config.yaml
hidden_size: 256
intermediate_size: 768
vocab_size: 8192
norm: "layernorm"
init_std_qkv: 0.0312
init_std_o: 0.00572
learning_rate: 0.00893
lr_mult_o: 1.69
decay_shape: "linear"
final_lr_fraction: 0.0
batch_tokens: 131072
Each number is 128 + 24 x the weight over its row's rms, rounded and kept within 0 to 255. Layers, rows and columns count from 0. Numbers have three digits each. The size before them is the row's rms in percent of the matrix's.

# layer 5 MLP up, 768x256, rms 0.141, rows 266-282, columns 128-255
096:128112099154104143115093098135158158098169159098108125209119129125128144107140160119105157120110144123114128117102126125130139132114147108145128080157135159098145094144099101152165114132168125089154136176127076152109152072128177118125092132140132094075133131133159156145157125148144131134139136125151094174139105142123115170122106176104110117112122137120089132167171119134119128124120
098:104193147115093118156164158137127097112091135120140123104121151129137106140107123115137127093138121090113108122111087160140133080098123103111127104119138137140151097122117148160138109120123103130111164145155130093142109106117129137173146130120123137110148134139143137133186122137109127107131108123136136156173074107125166084104138132120071106117078126098124106103138166141081092120114
086:132103160144150083130097084113125129091140161138151167131147125157106124133126138160111138086112137137110146145099099148130121123106145068131132140155109114087096151141109124133128152148162103155166112150125117170141124073099162157113108087109147181155072140117107090134140109142099149155086107137128142127100139148140154155097130134126168110094143116152145132105092124138121157086126
096:121138134131117123106144101141091115148131160115111101107096174110139164137130147139122117116111112138121113119134131121132145145132153148072125146189131159127119138101133175155110126124098121126126122137107136155112142107104099127137148089170151158144059098128129147130151141147099124173136107160127107167158146160111113121141123135122079161135121117114141118103101183138149144083171
091:119124125131134098123105090126134110146159107101121138098135123168202113124131077151135087146127136112113099120134115100126104153159118097170152116139082120178117135120144136131092139074170161094123097108150121127155141095152116133126140155108146114126167117138110101157124163135153112132110132149118139156149138110087105134109113149121145124097128122125111084103115133114146107121131
100:139162121112185110097113126129145105103129165134114125118105122081123128106078174128131077138155095141130152140116162075177108123146124150109120143158107125115132103099188116120158134115111101162118169111148089110092147120108119134138138153127123155158095123133097090157132121131134131126124129104162146103151134145131129123129132143137128111095146119111131131118155097140178135141132
109:155158109112134120137074083108116112105149128068112120152145131149145139152134137165128176084139149163104122134146125122126149109139116131086107138143094124111111144139122112153134099122121132155151160129125098123174115058147115099146162150131130106068116145140129109106113132128094155130127072117145111150153168133129148106125119133154112138116123131155075111102170111097154093102172
098:132126116116144133159140130137130135107143150147086135132115130108152096109090141153144099155131096137145166145081119093127121123136115137117098137116112153125073127087201151097169111153102170158114143098140115138125097144155136120181109171184166146097109140142121155122139159166135131152094105121127131128082102134133147120148080136109156138129126098145096116132142210078119094136095
097:124110167150117144173126093144105140089106114128089114131178135141085095112077131096125113183094135149068100099159169162149129145144107136158120160154137168140118126121143157100142100190157137141144132169132163098103143137129128120092103129134120126136143133161105120147135125117159125158124115170133108139135130130109092156089158126150122132103135122150101135093129124136149112147097
104:063100116090097118117105145158107151142163107118170059150149142142117122130128142097122115143113103133139084095127130113145088111081170146109142141119105144127131115100112129142163077136140113161116113145150075125119068093098127077115157160140146138163100112122131129140096143150177135136121166156118142115167161158152136118140096123112120090106154123153133123146085136109119116178107
104:165120180170110103131149145111123097096142114174131166165113139151139152119140149177103108121094146115073098115150123097166082093129200110110153148121133167112171140163160091105158115127118092165139101086112138102158119150111119098075134128142161129131160132083129125171145164155112117129125151152104112141151121075131099169132110141116147102123100150162116127145169118167117108139150
105:100105122119164134168121187121130138114111151109109147114178135114093114129093129114140138105148140168162169125115144130140134125146098092088168132117112134123124143104122137141125154125112142126139071135122118148124115119127152087164112127179138148118129119172131091066094113157098132118095107109084138136121112114144121141107114168106136129147125073159155118165135115146154121114156
096:126152131158141145126146093133106168130108145127136165076091150155138142129087131138150100138179129111157135113138147103160135094128174104145086080090112117116156116111115143120126134120100095142132126131148130135072112168142130099146098144132105113113103142113106119165082092120112146091094090133082153147142113111156117162140125100130145135141092106141136167140130129139105128153084
101:130130084152148120142116164104097136110137144151144091106127174148120141087158127095134121134118140128140138112133151123116133124111155086179119097130172081098126102145157126117117137112081105101161128126122085099145145147160131138092116099122091120149142124090117136093140119117138136089109144130155127155086133117143086087136159126163109136176101151104161120157111130132069154110094
097:145092134131155153124101120135110119133128150107134147088166161096132152105154132154120137139120089108114106162138142120143096137140120111139169157145185104147125164130119098125107134083119148132117111122147114130109120106131080139174139120141084170157145134132150107133150090188102080124116137079098124177096121106123131157112103142087150138093098149105103126103156113153147140153101
094:158165149096117118117130134117121119143144147113151119129102166146100116140131151126088070142130113126134142130113085132140140124146145152154110121127122124107158159145133114126141135127110138167093131120117119164125120113056124084120176108125094107060137101145124073136156090146076098125145131152154127112151127111141119165116127123083132087115101165163124116136114132144090137131107
099:123142131074147111152172126126100108145198077126141142112107155133114122147139132136108119129166145114139135087102113163112153119121119125175118098101168165140138134070110139089121118091120138112115112111082113089159154150133115146134069181125159156155148128149089109099130118106112157121113138176133110154172132106109127138170123133129103127146132141147135099116131147167139114119121
# layer 5 MLP down (transposed), 768x256, rms 0.0754, rows 266-282, columns 128-255
102:131120133148091135107132139145154117148131109096146102136114135081089157125109177164146115172107146147139114103160088129148123119159163100112117097088123185102151140166110127142143106085146110114077140139118148111089088163145126130116179098140125128111138134102124109079129146157151133171123131144108137181149095110129132137118160119157126168128087117136144144086150091105122162190116
100:150119082165089094140148124121146117120145148160135082166122163150125146118094084139122095153105121122127142132091129115109118194115137109133178123168127071120121158141163148140097129157103142143127076127144118121162133134117099133141106135072071143165145105156097155113143172116129084179112147113097113123117172149170112148103152105116129141167163125145119140155150119127126143172114
096:104152111117132152105146163183160106148134105123103050126101133084138116117130139107134141169140086151136120119135167103111156152175124178143134118107140137180153120132126140110133133121105148151101142120125151107102118137154121120111147122151097078104206083153145146134122116108168096092151130147129113113136093115103109087135142140156136133138114127104114115136164120119138109159109
095:111134108133157127125101161094116104127102071137134097138132100107129138083128114153090096158151118119130119133122106098147152171133118087134092134117114135137144168125123105100109133165113154106110123166138095145165112146133102144153156100106125110142192146075113147131134129133120128115113139102134164120097122114178161145116157149104130103145131171133134139178154119104120119206126
088:147119141111123177122138162176111123120082141140135146131128118074077135124122151123142148124140116146128143137137143114171109088092150169122129082148119120078126137143149099106163124151121101121140142139100132112072140178116126195154175122104095109140101120161153164096089104077109101089127113133147119104155151154183155147137139141111107106169089121091133169164177097124144137168118
100:104155137118128109120120089130112127211129094133111148162145139105156126142139147150126152126101148123121173121137114149135119168125117125143124144156141073108111130129087156088125159128084147162103120160096151123159145199103176110117144147141124063126093107103109095113142080110110139116128147163107113104123130119083139102138118127135111126120171131135163118144133115130117132139079
111:107158183079128141130104095127114119157121155131113160143108122132160116138120113113121107113104131146117103088106138138146094142158159145124140155142153098105125154125134102115175142120094142161111133139126176124171090144165116182149166129129105070128101158114125132114144112107119132108155127128153175130131145141115097143100151102158091128181150091135139132109068153133144140081130
099:143134167165149184081079122097084086147133114082135133140132133140098111100108149143159145112133109118105149142157148093106137130091113150151144098151157116152161120163108129165083093142162124091117121176123141119103165138120121147093092157115086131169161117142164163127135151128106131115128115176116136178135121139114140112136162130119088096142174139104102130157123105151085132144136
104:140137119108084136134188134076173168168108124131141121158089148120148141113125121154151134134142129142130163143135115141119106143113093108091096121120115072132137103128110128155113119085099102081137126129145103156112112091158128129164151164137141179137083129123148113171117128116128149085130119097137138091132105133129136104140149124107143111090112130141127115147127115087138123089150
106:107149119115120112145121165087099106139136099127086127090118129095153128141116113160126117147136125134061161158133095119147159142114151076122103137101083110105124111108131097136151182139110149104131143155101117148137141156172156124104165120103072158126156159094159086158128138117129090124131109083114142141150188167137125153141154102150109107171126136097106136141121117091144109115095
107:143083093123165175161168154134130159146115117101139144117164135113134081109153123093115079105091099131145122109154100137056143128128095107103094123146136078125123163132133137082120098150133127115141159184116167118178142164126101115123110127104115151124128176153154105135138142129163117095121102150126143115134131105123115095160094106182143165157136138160121163151138146138154153132095
104:097150089107155122092169108161105142161091075114166155127106099130104157137116153160138154108124135096147126128167139140133128118125112111135090104108148101123161134093137176126131153114087129098098126093153191146162117142124121105133152161139093123092121128124133168172102092118113128118142114056136140140107109105121170107143149134136154119150143099094131110128124124149100097103119
098:140101125132128099116080154164138143093140116108128136119091089135102095123173140159126104075101104154126156091110133087096136133128116155104129139145129118135094146122153131134147110156153156100144181125109134137149115123099080127107135101183073122134107140109159136123156124129128125126166102142176136110129098141126102110161127149159146160149159133104145109135115087100121132126156
101:117118121068142120117129117160154164163133110124095204101136127151135123161137082127145128175116102157117159089160122088158121176151164149146115136154113141158144118155136140163171129175170105124151112120106170158139160084097137100129107098140125160128122154126090110157123095092058121110139128119156126113135138095122106155099128107146121122196122137126128095157144150126142089132160
094:117147126125133128126149138118166113143133125168117101144120076141097193159131131127129125103127126104163139090090098129134188152102166148139068093144084102133142099129188148138118117154159111130102117081109144127128122101108140170100135119114169082119091155127126150103134124083126156124155133118124128127131152135155119126139167146169122108140154106169144129078131149090136150104141
095:134130167139140131129141152134146151122115123113108135146165097160067133129100109096136159114146135157131090123158162138119147155071145115122156129105137153103129124176077121114140130139132119132111150109145160074114080156160087118092114154162110152147101208097122150161125133094148138150137119144169120094125103103119146104095126164147149084137114116133128128127145114153122117111100
100:118134115144145131130085139146142158178147158143114090150062100134153131107154155114096114138147157145138148171133093133153093118116175125136124128142093110127141093139138084178161148138111154095154125176146140129117099112079140138138150116142125102103129114141136146134116121124126110137071156130158119128128167145139148120170142104164097136142160160129116140144143168136120157154111
# layer 5 MLP gate, 768x256, rms 0.132, rows 267-283, columns 128-255
101:116094086168147097142153140144113118133086151148118137163095100087076183119112092066170080155087118096113146138109113097134131157133143180115108128115125108141142103152102102125120155130124140138130115137118097131107096106117150150126128143110131127136145096126120110137151146128095108148126173099132097102133090126132142137106098141124136085151095135115140173124116125121081127181143
086:145156139134115132125143122218123139111139101118111057123119155137150144121067126130136087162091095128141130131126213104121099136137143162159153111090149154127160139098097145104134128120157145196137126124146127118132120130132183139145123150141084146138138101150127146135078105105167125149153095158132128129118132106104126156135137137150162157124163134093122137131115140111117134129102
096:097154146124142171134139141128117154078132124117114170122136112127072113083151132129058123121134150143155124162127191107162111160134122137117130154134155131142138143099142125109133166102199129117163104158126098129092119170077165140116133134116112113153112167101166149140178140120131138111127137145168151123115129101090143170127133095121115163125143141128122111126136120080152088127080
090:111138133134111140116138110124151129099112103128143152126101159151133116108115119098129076167117128176129092131173123086150072127137090130150129110110102099131146130164164120158124112130135142111166144115110116137076119127106129145149134122122157140162133133128091118137106143122132119150089122161131113135145134115111130146130111105142076070112168122102115126098104182116095131152124
106:175150088103113162111099166119126133093148128146146125148128136102174119094117177126169087129196119175092126150101125141138137119142107122134113120078144103092114079125145136162115143109116118103123139139153115097123090125124093168115149152124137153133123125166095137124111107152166135129122136113128134092138158124150140104109100156170156119108157131103116099141136132105133103153108
104:163129138095146118155116062112122142097128122101080138181138153131138153107107148127116108100151147171125145108146145123123120135142142130095144117127134163104136107105097110132123111146152121136136158106129103117145112110175154105149129141118141150081090124085128099085111157107106169124112055138155117089136179133074157139081126112130087127070103153126118111108161106108131120164173
100:129119127093121097177118063119131162129152106123108124121117096106126127103169078129127107113089130153130140174146112164117105132105107095142140136119123101096125133140161133103114139130149156126131108138176115093162160131129110105100130138148154116133138172133072117130146088140176120160137126071145125155132165138146140113115155149164146147110125073168163160102160103148131136128106
097:114109136118107089139104110132110109124113139151130125118162128161097121135153132114122129127130116128083101088139158106133132123127133157131169138189150152126141129147152164103142090208173122147192115125108146080130099162124138132106125107108135111131173145131129148097150144110134119134114092138146105132128168108169116173098108136144163100135140136112113174092131111143122099145122
106:149113117098140132159104144078166147137131125178168116122127115127158116144120149098121142086114105099114094143132112116148145145133140147118080151106091177152159143120146151123109142136115118107124098126126093098081145161086130126112134090116115116124117159100131132104164081166158148150125117111174165143149139123134094131130164098100120146120150102117170140098149072121125149127116
101:123154096139137108095115141153142138147081134131105161089124107118153131133080112084140107127139161111101147090156137150101132160170136134103134115138091087148157093092095110133122146110123139123123089116153125121135114138111135131119147177122127117126115095126172091120115070136114153141122151110127109141131118167139137128135149149126120101141180147126129144106105126133141126149140
100:135161095113136119115140111105112125085141096141188126126095105124168123157167152088133128107161129090132157175149140137137109135120169064106116081172120119135125134127160150149146075111128074096163136097118123079119148131121136145128129146141083110090147107158148166149143111113156131123144119148126124124098122125098175140153117124148106111146097128099123128082084158149133165119105
103:077126128103145119124135113116126137183126096126140132113125122118128181120136101119150181125109145126129106105099170120096146135121128138132146126133128137124136108113103114092142143120116147137120121097153173142119126103125113111183121146147144127103152086124150119131141150136170144143123122130146144131093143180115123115104112135096153164127139168140094117141116088161117134116096
101:093101138183165125171125148093152125109135130172132105127102107092097122127151145157163151110130123155115093148171119128169124139115125096132080138073130143103121135144114159122151108134122111128155106143117125124132092128112137109132126147110129121105116116157163095106107096129114107148136150101149071165117144126145184118129133106114121117148169096131119162116115154129178111130131
095:142131147120118156143093111127163127163140123140139116165125117126072113140073130140120157102116167150132188119141140086141141122134133137129110138157132139140198136133130127106096158169156106124093123108118159105166160109126106139107126111127088128141136130130127121156095132109130121153151128103148085147144119142080080136142131145158145109082103087125154108103120142134143115146152
096:101142125183165115110135127114153115133149133119126175140152120113137089119109121114160123096159119104133154101140077140121122156154114152133084128180113110105118087127150164145156107182094140143159075158142141127141111154143146120135153127081129128127107125148127095164119115078113100082150108149128153126144140151109136090106099078104103144127135106131163102111089154126124139124144
104:087137093122132113084118176107115120085153110133089125138149114076087142139094103094128161148107129108121111141119121113133116108123161135133131136138146138101137072133153097120141151105127108111113191146127152146094110107093142108119097131147103133147150121108124133134133127107120167118170157096124137107142145063091123145149115136141138122089137157171150105156142123097163118137103
103:134126135107094118091143139140102132139149136086145150164121082093133129107150136109127160106106106130110145115109130167108088105079150087134121140128086110151143169134133148094127141172065105085208129076146112134126147132121120158127157086121127140171102134187109142122116126153125105142138093103138138105137164180140114113124158138092122191115090122136130127155171115130123088128132